From a checkpoint of a small transformer trained on Wikipedia.
Size: 12 layers, width 192, 6 heads of 32, MLP 512 GeGLU, vocabulary 2048, 6.38M parameters.
Architecture: biases, untied embeddings, local attention windows.
Training: a variant of Muon for these matrices, 242M tokens, 7377 steps.
Each number is 500 + 25 x the weight over its row's rms, rounded and kept within 0 to 999. Layers, rows and columns count from 0. Numbers have three digits each. The size before them is the row's rms in percent of the matrix's.

# down: layer 5 MLP down (transposed), 512x192, rms 0.0645, rows 199-229, columns 0-63
# gate: layer 5 MLP gate, 512x192, rms 0.179, rows 200-230, columns 0-63
# up: layer 5 MLP up, 512x192, rms 0.175, rows 200-230, columns 0-63
down199 095:511456490512480478496542483470526500484517526479499548504477518523478478478556535466479522478465568460498513522501510517474496491462516518488482480509486476493490522508526508481560487490487495
gate200 098:480488508506499503482504459466494505541557498482542495479512438521506532497491498476474506469484489486513510495527530478516533507505492463509431479518496518492483498457524479482523510497484478
up200 101:541478480528495497501518466504492496494558451549473485441538456492506492524476492515491506433511507444532504505504509469499504499526497477512492523468476491536471527478484497508507528539473456
down200 101:507544452503523504509498445515480487509520461503484498504528541475476511499450517461482518494527551532519539493519511529519508496515478514512500484506426501496522511514538504496505489493525459
gate201 088:516499485474475484463491493515467486516498523503492511523547454467512525509504473485462503457480487479467488514518511525518495499479487505491511512507490456462503467523532476515522533485512501
up201 094:479515464507531499518550564523486491510505473500480536474509481506465486484487475492503528513494514503505484504485537498510465549510499504495528509466487488509523451518543504478542489480497484
down201 097:482449533523503463483455491442477551494454485567500489525490496473515505515530529470520470501428483508532486503515492478467495478501455519518509474500502497509434537534513513531497498499491469
gate202 079:485500542487543464478495491513494498512499469516527466493482467509502476528503504492492483480530467527460491497494505450515478461479467510499495528494471472468519528493463491485493513529506497
up202 087:528538421454491511520520473500494528476523533490520522534506467453506530488483496510522499507485537482532487513486478512486528509523557459528500512492508531466516529520527486524469502482489514
down202 103:504509512498467483509513489475512510477486523509508520523506482498449506481512490487530476487548492445521506485527519491492453504517495530525478504530498553475471508486509469488526487516491506
gate203 105:497553483502473457497515493522505525521502488523508483538455476492485536490519509426484508507487521503520532498482536483548524483529504553535512516530484506488497484519495515514547457480478482
up203 112:533480525491484517476473488479508513484493535467482508474489497512461522502475506481465498478509473504581486498479491513492509484475502523512506479503499513542526477462522538462536503501468495
down203 101:489475510487491528487507503486508498540489524538510526488504512475518461541510465499511481517503490507512492461472496495551491529511463450531463510495472494507469555492495526507523468518486512
gate204 107:491509500511502481522487489503518477513533488495514466530500508508481504513564481516481481470480504524471514498453485523495513502516492480495482530491536540538527506461469516504519485491468515
up204 105:519538489506494498556482487499541474506533534516511467448471509550492497476526493534529536511496523500522500530532457519501486472511472484523548448514477467515542488494499500497510527468556525
down204 106:514478493515462545502491456508467463498474539517471504500509517483465518502522506501501528524509541502498533507496531552549502454473494512530465474461489508500490494507442513506521490517482541
gate205 084:523513539486480508552519493473537538495492493522501563501507505524508529527552535537491457469449560502525467527467491511466484474457537490485528493469528488549483504495518530501529500523476515
up205 079:544505491489509509530534497468516565514511488466525522500554503478487496496512483516471445490527497499516480490514503508480505448485545496460502467505489502507479521495533508475503519509506485
down205 084:522506489528505463503479523514516504494525496493461483494555563514484552476474507489522509520455499531474483478497506524538518481519507518504464477514404497491539489518530501517511467504474499
gate206 102:514493507510488516529502492507505538478450509543477487514520521482509533481524510471522470527476517438550510475460456519511483474438524533509504507474471473539528470516469485489507543467487490
up206 097:475483555487485483473514493483475517464509516484530558518504552509508521486451507512467515520480483511513470518494521484496538516492484525495519494520552487476506521479525492518509477487525452
down206 095:505507459457506489508493525532484481486528483481503512480458502524513500478499487529527462483501514540497501515522476483484505508515503517541515526539556509483459507474522467504518514523557515
gate207 105:495498546534512529462494543454503508495506503505463496500514495485472495497519482440494499523491508494538517482494442479536506458517507485528535472478547486504512455512511523497514498529516532
up207 107:559473526503509502483511457458479489502507569477450507516482490526523537528478508540497510494473452495499486502523512580537487508492490526434468466543474476490463490458472505450522523467494498
down207 103:546470483457504512508500537522471519474508509521531496510460488483466505480492503501508540557474498525514467436490490495479476515475458491476494503498498463511499523464494524497509513492546496
gate208 089:478470504484566508482530521461518483466511512530479554507487526505495481511487529504507493465534505487530505496527501508469487536511485497496495528510535499513516547492519486480500516531550505
up208 091:473500499487491483488473449490487459475452472507544508462492526503493517495550505529476516475467507523471519516542495500504450532523489482462481509506499489498522549452529496462497492529472510
down208 094:564496458486501490505501472512527458485504488518488508500490561521450523569474484484560489494477500477468475537525488521482548502477474524514458486506555508500485508498477477515517532509517488
gate209 115:519475487517530488471521513487543472509552454518509499531544504472532477519507508496547559507498503485505536407534490477493499482491495487481541480497495508489433538475531495527548497512477508
up209 114:512515500511519483532535467528495499539535490503488495515519505477512485479509464504541519525502505449486519477519538478528554493445548476471478466528505499477501514504533486517463461491511494
down209 115:546503487524513475482516485481516474500489492473532489472539475516513505483482514533510511509566533486501505484513542494497520491528496489467464506500500509465472498501505503502479515519503521
gate210 096:540500492498502493517480492486463476497503512479480497476515500467487505482500551489517547482517466500505508482488461532510488567496524518488498524521490516550486494496528459494514535460543487
up210 103:478489541499486512522524539545509566520519510498515525471495515508493414519500464535488465504521524516579545534495522519507463484525476501502542522497491490502460506497464510493502536518521524
down210 098:518537476524529498518504547483492484472501470504474496528534513526515506510536564474550539523497520525538503476481526503505515478542525525506464447512471507477516529498541484469514510497493452
gate211 101:473537504499514474499514501496495477518450516508467477459486496492515548501514441505470494516476508497455553481492537446498495486473531458522489499481498547530523502516485535487531482477478524
up211 098:479510503476469497532495451468483534517455492506522517545508489508524487522495531489465514521509511457489509534503508459496532507463488527470445511457504528500476494549472497499512471524489539
down211 089:490487492512518472528480520501491504492483490504460507487453506511515517503513521516464492439524486526495546530504506452460466524455508507518479495476509494496496480488533476513479524499503543
gate212 098:531497527497511474476469470510463496511523481542563472505501481550521525522468537490492518493497486483566505448477488522529511496464483517523521525499530504507481473478491529525471512537485502
up212 104:522529494540459531536456500469497510479503505514520485545483469529505495489485517530501458499505498496469508493488496521472523494466482500471491515512545515504531471496489497488480525513509479
down212 103:458508511541522520490541546493496476513522490457513509486490533485464485502514498482494506488457458531534474523492442503449485497488493500486509476523491478519538495522483455488460521494482533
gate213 110:478488509460494478519542470503446500525475505509527504513501540477471509532509470529505511521542475522499485499522501527524398440474521481470478493526507527504499526511514494524507505517514502
up213 110:488486517458476552485474469479510551452540504522529486496516484463505496497499542479509524460508471497501485500467530468488473516527519488538483460516519502513530492494556530512472488499522474
down213 110:503484499520489506494520526499478498496537517516486505505498539511493478529468501510506545473506491472504473508508505531528499478517490555494517504478526498485510481568502451503507498449481498
gate214 102:510495498483553518517489526491455505507478502480503507498505529480560481483512444515489517495480526495485514487511527518456464485518550532504436551462508505459514492512486479488492521517510547
up214 119:490472516463507499508535524495461504489488515490501492519452499492484509483504434503509470521495514513485500521483496531491469522488498518502485540501518428466499490482537454548505546523498494
down214 115:480470511519492552511504490462507497529518481511481557508483494502558511508477489471472514505517501545484506490518487527501544507501486499500503464490527511499483521458462499463502509472507510
gate215 109:488490489489496509481508493500492467507502514508449534498508487505492511474475494497517538493479532508471507484532491489468459478490465474467528483449514523491497515475482522493494468465502452
up215 108:483511516435541497531455544522515521492495485508519486543471503495543505518513520472469489506519511508464481538488472503446531474525480487498494529482489505516470527473544502543497480510526548
down215 103:503534509512553493520486479490480532490448504540513502503513447520506483562492486486480483522496521450488470486470489556527504469459528512499504500471526516471485518464524478481523501490432483
gate216 089:491485497515467496522498493490489498511473419539503496499502513484531458464552534538519504469562539510515519508525522504486486576519524518503531502483492491487499500503547494492498508519467466
up216 089:512522459491472507510494472504507532490502524483560504496525538490465488506539521491497493496506561514480480485510489485531460491489519525519457480542503465533476511495504532561525491532530538
down216 089:533507476472524491459494514533480520475550533491504462500513500444542527447481561487545495512492478509504452510474521498516506518554497516429466475529485485517487496514539490462524533499476507
gate217 093:497461497574518485488519544465497529540514517521505536557513516533496490502550507478513521527522517501488569486478527466532508487457485500448526521506512512475523503450501530473483504490491528
up217 095:474477490433482482491527491502513482541478515514514453526498505485543469497492484504478502479521494493489496470508529553483527527512550505528463553475504450480478476532484518445450478529482479
down217 097:504495532478513545470538499466464467514474536473489502555487486548480509497493505499530512508504492472525543534508532512503489545509484479483501488485444482488494469451483495496474493506508453
gate218 109:495466485494555479505461533492484490531483498536435507499488493473476480554454506440480453520453511496475466493491467520505518490475530493469469521533510500521499494506500508477493535487478477
up218 100:501459507509470513542516489462496469480537497463485497500506527504509552534482453481480557490491507451477511461452515546493482536510480500479539510497459482508508534518473475492552497523508472
down218 101:505512481496511484438494517490482500480460484535510483493508489469499503528472524541471524460481487498548485525517481476480535501480485496530518497513485494520481483557497466540500523541514455
gate219 101:494543475448505452503506480468499515501541458495516491443474497465490547560466500497516520547513540469501471505462522510514548507466539471488502527496506521459485536531493488526518511498508500
up219 094:527536542482519508470545479535489516523525504493478519515533493509495543505482500500524484507500459481523507477532517487442468487465507533445522511510481479493487491500486464485484472514558523
down219 093:489510466477500530497508479494492507457452500511478482500506453472513468532493504528479479488483447480511512506490508512493458486477442480525509509488531499516496508543509498477516469531526491
gate220 093:463502505454519503510520461522527515424545504479491476523499496475483537518468470539557492496508483525491491503518517544484506476499510475520473492486517508494530511492464516480481500455552477
up220 093:492510490539526526474500517549502463466439507511493493506512463503510474505454535537515517469524476548498506485559516468517491526484531463515476453434538502470466533525493491487519509500500496
down220 083:446472487477490467484486541544482476502532513508497542511489470544517507480483503439519548511495488468481503519473519479494506513468538518469520513482492539465483508486551480529536511530496507
gate221 092:491496523474494514478486515459487496542490554498508511494494485531492455474538516512484497494480530508500496484477552478517479429521547484497482483512524496463461545500524503488467539505495461
up221 097:565479450491489523458517503505464535509522502465511471474448537498507490504499517509476502482542517480495531476485518448495457478491521497488500492516539518483465501519551522550486553506504437
down221 095:535415488468453528508495456501531437501508493463517513525477507533483503537479528540455517511507507515496479508485533546534484473531484505501512486513461481498507488497453501491504540513476474
gate222 096:447488488511507496443479468494480492511502466511517479527532508521474526493470460509491419486482473501503492461517502489503490548516479507495509499508534484513520464481523459517535484535505480
up222 107:531494511478497478472510520489476524469474533416485536538475437481471492493449521495478555499495526506500502475509488507495492501474507489518518537493520450536462458457520476511501525533465493
down222 106:466543508575526497518483478497495499511458512539536492467527532503472462484504484534498520517482530542473509485493453467515506527480510493517469482519483480517485517454502551532495509490486489
gate223 102:517486488509471497449514517519507493472479515469550495522522475565528520473520514468517441485524491499497496499498476452532500511502496490467474487506501468500483526552524489541490514508519482
up223 095:511513544458528553518496486474521473485469491488475520523504511512543496500478473528474507461522499502487556515496495574495516503529537494485504467505537502469518506492495500504517496505453507
down223 093:487513528544526496470549492478463457497512483546451513534473541543464506501497536532488496521534482490516466515515472512514467537515481441497469512500464527512535525525521509468494484472544522
gate224 107:479520503498507513476513496549504500467530547533506490474508482503504487541542505514488486537486480481521505436521522541495519500485543490521471505550551503510491536515501507502482463476491475
up224 111:514500512489496504486470509520506455467476509557543484505486511477512478506532525567478475541476438481473517551513481503512500479453530516510494481534512467509475541530519482484519518473484504
down224 108:508500506501514481474491498508511548472528465481530507510487518537525526518524505518505492522506470489496507513458512506431513497469486507488483477450496522529487487510478511470473505483500428
gate225 089:517511501528482530509522474493516508504525539501466487510505517487480491465516531530491535500503520510514530494478501458470500503471516478526486535517496497519497523469485498537433510534474491
up225 096:535558477488490537502487519524500467467503492464484483490483496524480488491495495466516470505497488497522426496463482526463481487497501528503535509464499502482543501515510526474504473498518498
down225 098:480575457502486530510472521504472512518503535550494503519480508523519507562502520502507467499527500526484446530467516537510486503522512510482488546522494540506494473504549532481547490492511443
gate226 104:481483524500515518485497524575478521473511482503443514477515519464528481521511453481513438483496486529531484482463497510491490503500459464528549479523523509520455510529474534506477548464529486
up226 122:490502555494537507482505474509505521488511483483492441525517550468521490538487496507458476471501502490523479487479541526527507491494458491489513509512499509533469473482484496528486484441479484
down226 111:475504550539529472483490489464496512499494499485524483532493544532536543516505514508494483501491512493468447489460556515500543502516570517486498469473527494502463516514462508477521499442468474
gate227 097:490509506502481494471488494469495516484474506525552490558497520519468496472509490507503553504471476486520505515496453494518515517512512499473503473520502493460466495526477484522496519494536522
up227 095:484512538515539534548479518438513506511523529477514489458533538518464496506511531494485471463494537580470513496453496493493481520477485508491490491511533532484501468539520498494486450542486535
down227 097:483495534491495533503497505466494529535490494513516521484561485463485524442485480517469478493540461511518526484487514500535487472483511521500460529548501493484497487517458564550491468497564479
gate228 090:496500531546530453488519523503468495472519534475527486530488549537470478537538482524526514483506457473521534516504476554529536484479494467514504478479494487492501547480515512520519541514473516
up228 083:504499477501514468466532515508505459502535500481548506562482515477433467506515510506495491509496511473490484516477516486522494483478510496497510494533514518492470541539540539517513521543539502
down228 092:517501544510504472495479523525483472528489485525507500505493490536497505540535517527525503524482469506475513519510489539535519509494465489560482510436505520482516508502509486510495528510491500
gate229 108:515509522543549492477536499487528531506494508561486519499434511562496468491498481464491465515489511519470521501499512507509505503492530502480501534516518461464512469488510484513460521482485495
up229 102:487518483490510551511499480539470512490525487448459524510527496457444512525528506487535500520491488468468500489516498524493466505466516494478516470496503491519485477498512493477480476533491519
down229 101:495498470516507501529492532547527505501477475496476498438462485469480498520497534488515487467533475489528513520476477460472536513504505502501467485509469504529481558493477518496511529453502506
gate230 098:465481479516506461511504495487475480494524488512504465522484460514498494491510522535517505463496523524512504515535510514540515529496502512516508462481539457506517483515454538513506546518474500
up230 104:516513474487525495516488520449540502473481516483503516504527490514480515502494527501475497524532509483467532498512518535548461517510529493529535516491511475505476518482486478522468515472479539